Each number is 128 + 32 x the weight over its row's rms, rounded and kept within 0 to 255. Layers, rows and columns count from 0. Numbers have three digits each. The size before them is the row's rms in percent of the matrix's.

# layer 10 MLP up, 384x96, rms 0.258, rows 21-54, columns 0-95
121:110188131142129118097100126206110171194102145104198175174105127131095126129142110106150088218136128121165114169143143132184165090151113144103153105126098171099080155136178096148109120171119165137107136139118148143136100116102142093102143130087108136150198124158084113159149157151088036141
107:119073104147161100081144073140151126245111093125114101105126135139128131095122130117159173124145104108116079167113158145097105143178126128156122130102125177071126163118124139143150134143175096069079179119128169114159102093149123090164177102159171140093144071196063133131124123151126189102
106:130102128119136084091228132197130144140133163132112158149078107089114142152151121139176147141126151112151121134081085122110162117166117170109222109115164150060169090080142126118126150167150132094104126111148182170123110103136128099124162151156131080183182103148110143109133123119096061200
140:136145194047088146129144125195140112121119105152147112162099158129112139116232201157092130189126142102063194101125125112116140113096100159159154124127060099134114107089106089162123114161119126102145099164173140108149123081155146094124148126110153140108144198132088168141085115106163110133
112:159225079159085081116148161119110123110152158185130146097057141143122124110119131198157145103087129159117175141085125093179063133146112157105093131093117166118117154180083164149095133142126153173137088127143133108167099076141135128172201085099151121119174080139096118112115111109171133119
110:169169117088107144128073081106092100134147152130163111142118105080098103089140150094119164145113094102128126183147120146151081146140167119130088038166097084108095146087093103096101097136139162105114096158182141119119132100130107144066117197140101091085160179123100080074142143160166182182
115:120189069115137136100198160130114165112120145168143126111192186126119137191133181117158101144125159074124128149090121105109089118130150121133092071102094096127107134141145132147149128122127117181194106141045123124144217099178111131078178160119119093126175114135089110120086122167150080153
099:119120110079149130135151164157141112118091193157112084075134116126076157084176121195134097162127104160077109036122095128117144117160134094149196092129106105123085119131113075117153091061114159118140121200131128134117152107092128107098113135129093110137104117126096090087185157096105070189
095:126116107080134122107025119123164177129146138091155155093112140090131186136162127155109112151109149062122124126136152101165132178130195143103169154130168092150129163069119149146151072095091106097122053092103136149167089131153116057142114193090142082095163134108087165117136111137152148148
104:160148172093126149102198138145113190118088095111124142127149084074108097126146153186138127198152160107109123116150096057145114157110204129080176051096138149118127091130131090124104169149103164103141083149113152099102154058149096134103143088087101171153162115090108159102128124098112134170
109:133121133135105121148091165080099154112118098156135118076130145128076137115140198110121097113145129143120135145143149128195152127068109056091151113111163114044100133081110097182127142082108107131175136171099162112125141093134087128142094217168138179149141179164092109192151138131063131155
096:129104138164156112076131084111159112144154117117132124151114165184123100174108132182121170123110144164118183104121135143201124087112125130113153113104163196080124140128168120167147163205171091100134082117136126092170092133137166130169058130061101117104149122115097166167153108052189107106
124:099154122148209099107132084082148109129098134108104165162148149138122160186201125153150117161143132111079143102131096125112134124192100081150099092103100158101087183103072111167146128117154087131165138144131153148163108078145079159149163136155143115106160187201134120200124109130150192088
109:101186151118142134034147122132109091176129068151116156129119082106095137144168126132123093116063127133124162212112125151139128069087120106121173181117147092085104153140101129120135134175134107130090118093175138041126114088154161125166096110130124095182167130100089151176173094128107092157
129:121168109160124135191102116134158202239128152073115148105170153136120162153144111127128115102133076138137178094084127096158131140119120164128194138180123139177136124154096134106154132193142106135103092113098151186131107116121081128129141109101143198081164178137131103141124091067170120091
079:126111117184107161147138091125140124159173132137116040068147113142088102159155173135097170135111134130164113125126092082177096181101114182109126146178156111148179116078107097118108150130077155029141120158147130133162133101143155077140082125188086133110095193113122094128111159177133156121
074:180173145126130088090098071130122094115103119130101109088069102156091125094118131071170113131131103132119215131141140087151164138141133126123158115135142144101122169127095087138149124148147053126119081149190160144132108032140074120164053122175093156138157119116160150149113102136193082144
038:141188113144180112150141147129115160144146113117078099058205084128123119131105134069142141113094132156077159131130126132123171123136169120118123175148122136147090109139170104124120150138102151109162052113152132101116158074135182158074042090193179157200139072153136105104128118168142142118
113:165167103127153119141171116185130127061078170113156186096141160085132113185126183158083155148171126113139135147114168127155068128115148101091133121144077118158157162103102149121107119155163072113153143114216146158113163051167106117126099189114183131125161155112101098116098103109176139112
096:084162061181174138162107115125184141149103136125102135135086074161117161116125163108106134093125084145178120094145138146132059092142088128153086163161126141172126142149122103171180170138124093135100071108147098099145169142079134060153135137161060146060147179143082102086123104128124174138
057:110144077201099040141112130097098180161103125125151107114104114103110146092135127112121087164148145120142100117109125032101143105097117094114072100117150115106121106144169105110145153063141137147143149111055105109104142193105136101176097115084119143091121126073140069077089101119160083165
148:136149110122154109152137145061151213103119108105024195120171090146101177172123110135124113176112132167131106140144087123134114146153125122116115103114115185175142135150156103157162119117094149149151075100073181131149126086168058129110126195145118103141116087075090088122116094114143137169
130:163150133146087122105125073189118125145136071078087137105098129133078145124151167104163126140165131132115107094180123097101108082072114082134163138136181124150122163114177117135120143146177132082165132084098076112132111183078067148136181059117133171111164139178123125102174053134122149168
055:173146139111132085117201126090163075105115082076150071150180157094146165132110134133163139189119067043132110134122142073097127114152108123124113148118165098126196151111132188110089132153170132135129142190194179131115110154137064117116135149144139161109181105168139133165151105105145160124
079:099095120151180105109049153109089119151109191123156064047141117113095164109072166091157152159128178140133135141147090097136115173124154170112151147140179114098133144114156121150103180095138174129193161191140111091106123098105087097159130170088135158153112128163101163087172156107160149111
110:097136095118154148080205131143124097112135144186124128145142151135094130114104137150165050105107078146109150151173154135078174099122093181144096050096108150118119092079149131112113116062157127127157143183120148130122175114168129095110126203138182141144147107137135173096167098148208138090
093:113172100198113069092144096173119125150063106094111174104142143128132145129158132158148150106138119162143118154079102121211098060100120111156174112122148123159156133168158143179121091192168129132113095148116140126126101155048140138102116128161127158183163149164074071120078131150160112178
135:148110147149133085118094134119127125151117131169047120190149094117119169113114105090105125120148119129144120053108189136175133123098118109091104102098149201077146139122072101072177132120092117159146081125085145142165088134125100099150201116051147055104131128101109132135138100170133062127
088:141107179196120133133163145068182065111113130186119109085157128142127154123163093132084186097104081154158111100113137127169130047148142074102152126130132152086170162124128048111145108170154119137153166137123083176177150103105103085096094162109135185172132147114129103132132068136101136131
127:152188116113132077080095158164168145116098086181062098219121116098121158097169153108165100161116125119058142146084111137094101172128076104153099137134148154109115171105170110075130115114136140123140140072118118143165105096123138095084068122087160094148153106188068101112141090121146142124
075:096136110153119157133110101154138142143123076092206140098083143157073121142107156143127186090148109111104156129180118085166095170130099119152146194144148087144184179106185109126096153156142158098102167154109092116141147183176069147070129120136121097112092105126145097141091085170089204122
129:100118149137194082154175160152118153094089139131174067074110200120094105100102130118138168110161130089070161152133092118195085105123166193127129126140079165146153156099108116150084085104192131143099156139140117137113153125123150133098120188082134128177142124152130057132118086095154105080
087:080133153159196082128137106148068132146163105176146136102165162128130093160127190115087130125052100175142048142155104123128053088103129151132067099123112232108116120153129135150129169135147120160133138101169133093140142156114149149141098072103125133115135128130138155105139091141178184092
094:118161152045075104118104080124146147191143132087235127100157169122099184098111177118171159150105126168148116152118111078106097112107164156166165098117086134125157157126118101116097162086089106142166157145109148136155066062127189169129135093131145114117125105169115142149142149102173135122
# layer 10 MLP down (transposed), 384x96, rms 0.0812, rows 21-54, columns 0-95
115:155120146165145104143133192164087173162072148132144098162093138122106116121092117121186128187208144117170114164156155132207140097147165197116153096120123174112108118142128120142102145159106157115085119169115116106132143115086172173208152138113079184094105113126135138186150097086111082133
117:118102118167178138168090123117094137182122130104065097149144076156113142087144115130171194164171115196137087170161131086090131129147119162175133098138070156103176098125111158135131106116144134161120178095092171154165062051113167125130119129140169125128110140151101122076193148178109152119
106:130105111127133100080185131182186111179155098136178104085093115084181144189108125102171149128113159120145091131103136114106166124163135164147183101094134147104130117147180170173185169161104095090093121142181155147112160119136214132115144077108116145160156123109060113110125126167141071160
138:129128188057124119167154146153150093193164118115143143152127167119186104091223159157098108189170140103098206147095118139106120161160086136117127130175114105125129092090124085139109084140162108093093102166093091113132110101117147091116191106056162132090113147143151149147116106117087114145
120:097154085120140108129098125186156128112161102131154116135095097145137086122103150161202181099097120148107190194069130124163130125191133126076127155126147160073157140131141148204127121167130113163126081164109131112147126058160215155097151156146137115114171078131060104153097145149125132118
111:123185056101130181143114135089078155146178142057161114156113088119111131127134131104129128125162165158154125174073108130107136190142135157163082096140124047128093125140160160119144091126136146102158122150085155117050134147134105131110109134123093079087153220132105124094163111136145070174
112:165119094091135061118132183057184131146130160160132080140151119100154089086101150136164160127153158073149183124136110186102082175078130140182136164115136149184129058127114195159170094168117143127133105115125141143134188122108139108072119147114131114119111106088090089150163154162107081112
090:116150101128105170126109143081094144100213109086187151105131130182147116117059146110101173139108168127164179095082154134147123138108126112186167135103175098097100147117157113144142075100110125092130093143113122067028139089123140164145119144104131089142108163100201115147122124180079120138
101:121059122112097125130117098124169150106124157093142240090116152115147137121188103150151120151126115053130141076103145144168142158125182188122181159121137090116138161124105145137155072112103107127110064085097054189123153135120110112156148130122079073084150113140127174123166136172137137147
105:130174131102124136105179132158086182103159171114164114151099096133120129088185120085178120223109189152129139121096149124168096171136205076093113128086114114137113075082170175157133097124111120115101129150143136138092156092144146157138096124202120139119131157105174134158140163107055128163
112:146195123119094123113109221076109174105216118133179096143122110181117089128139083165143113095171162169092128154165140134130121181087122105161121136116150121107091156091131132110131131096123160170122157138153126088114144154154110142127098131116093122137098116098111141164240140063120189141
101:124060122156149090151168116060124138145163134144107091145123149200143100153114093114096058112126122147115151096124170154212132114074155127118169164134108145112100118134158144167120128112180057128113131162128076091105169156125116107165125127094103116071061137071129091145121139090056090106
122:099145194102124130178125119057115120090150160140145124147119073205162090133174052139173109158114060116111151141110071070085081108129084117091136140124135168086114122149120131111108134103084119130118123150128161112114094120146101130152228149108123164115080158161125133160126154173101151077
104:110189115128124081094112142159084110139103105118181093154064134112116092117173173126081054128078126097062121127120134114138096138180088113139164152104150107079149179146069124115140180116129101147108126172098121115191152148134141145159060102159120160154145135087161142174191116145100073156
108:091147112078188167142129158096177162138153194093075133094134143116160133150131099116118101153137131163147175085168124155126104146106130176131103068139147078103061038121134145111159087133155150123107125134182113137103090199133156153112093128135112135107150135111163141095190222126116109151
081:201133175118134132116114079192175112100155129152106196156190162083132168131104150134128132117135125169072213140145130158104130113163085132192138112089153165160187106121155167105114121141067162102144143115122096164130136069180144139136149122078111108134132147117168153077099131100118069145
083:150092180140101112096075078195146109100111082090045132073077101173096123094093093116132103155090094132123201096101150124111149126137126144100179110106139174142069172144122147147128140126162094121123104143188157117106144133147115172173079144187095106136159139094170132178148139157161102134
034:098090102110108143151083121165127074120113183187075140153143122185093151110128148159164158117131162132132125105104133150147092149081080143143170107148092118148116066152104163127169106141141121208113184149061127135207112148120086112168117191120105174178089137150152141134170200112123122122
114:203140123128148128137129166118094135107143150085133144062135095031125144138119124106101181204166145073203184162127121111053159133148158144138133154097136121148108135123104114126183122125136083070102142116172101173132125096086103162123109142163138127143098179130178113103123156137184153085
103:130125129107157166159144087154155158142119105094158099143121141158147113139138143143091084074103091118094095128174157155115089140120137149158082159145143106154163149151126172107103097115106092163098121143158118100049159136113100036113163191172154164092112099119104161138178232061126160121
053:193138166173133121134131168077086188135170143207110157117099146137072119089119180115092151173206129122171115147102084084157118142120145093136126149118132133146108131104184073124140174128128106094129172093118138072136118134132140094120112125094178128080118053079100083107090116161125123177
136:125135141103097091175127134061172139070151185084046147095150085162150172164112104154138160118131150174159148099142155162165063095113111127054131116104148097144145142143166108181105151129122104124116098065086121165098130121149116119131148170181101086121165125099122110168135094085173183152
128:165185155118130126075115080132144136089160091077078127148132119138132145134062128152193123151132093184123140107155166092111106079075076083112123199119097141126130090088197126089147097108141159125108099130054067125142132150140103146111165104150134116116133113156130154091142055096096157182
056:150146130156144034107175115141146083151136148141162146141155154103192159129109114147088083126142124154165117111178100037187084130103166094147101143119123141129235143149130136154083105103137083118147122163135138139097166121135077145107186114117122134092191141179148129094153157136109174138
075:071116189104152115135109153112147083157153193116179106120154154125095148130087142097097106141168148095116144173106099145055174122025134120096157115116192054130102100118178145138096141126148181146141085138130109116073127161135094108154100128096132150104068073113125134128169173147151123143
097:155129138141141146158088098154199110155154117118142108141167175154119147110092125113166080083085178088130094110107173112170124173143122144177139101137141162156099143095106182088103171105124149167103143090077142099185151124123068118155130176121129108181159110117057134091176172150049102162
100:059192148119075115052117124189125125159098096117097145124098160132128113108148118197179110128130159102133091156135055167136120152091147098183171127080106156132154132174152136151137117151144161149158103171103144172082141117095138132112085074179133196115118102131126175128077184112094119128
131:091095130162169106102158162141113101147130172137143154181133089098132194111043087054092101160175124139111136109133176165164133087109139075084105135075131175107112136138060140089080175075133157139116064095093119153090131148116146164123134113093118069143106155123147125161131112176151125132
100:131094202145144127081150123151158120169068131148097150132113179126126163170146095157094159110144115102192150080058197114107190106145178060144148154135088133109183121108095065154184106128174157104118147129129083175125125128095137120138108065135149139142139141078132112145149130167118081154
131:103193164126123094101099164099177140134057117108084154191167099130147172110123156158148184115149121148112148149160140124133117186161082136096096129126112150131125181151173097102155106110166160132129177068172083121163059063080141128087143189122162121118091104177159103113148120095148147118
070:087126138157126135167127081098113204131136117145147169114148131067138098117152106177086088184139069101098134088124093122110147090133102106138133217090149092199140178166166119130116145148095158103065152165125096102135129114110147096161119134144132191141098157152095078195162104145091100102
099:148107164158157112179153102168099155116112197089146159110149177110161111118170161112158120116063157123188181111124121112121127118141133134203112109067099094101123087166125107105215183117140120144077125116147073097094136129141152140092125119162160150148131121138117156156186222134160147135
087:099079132168086111161129153103056120151186115134076136070160128145174086135119146129107171154106100145122119125139160155124112135126198153198122133075187137166187150196129148151147113142136143083073164093168129140107124126089171162136096070140165160121113154146174150168156165133092147085
091:132192166081079120119147137139136132181118095148109132114147160125150126175095138146147168194156138117165138135111142036123131141065128146159137048095052187120133143143078160155114123092063121089127137143184142122174089150098160160129171121128111135074145091142120129137068155135111157163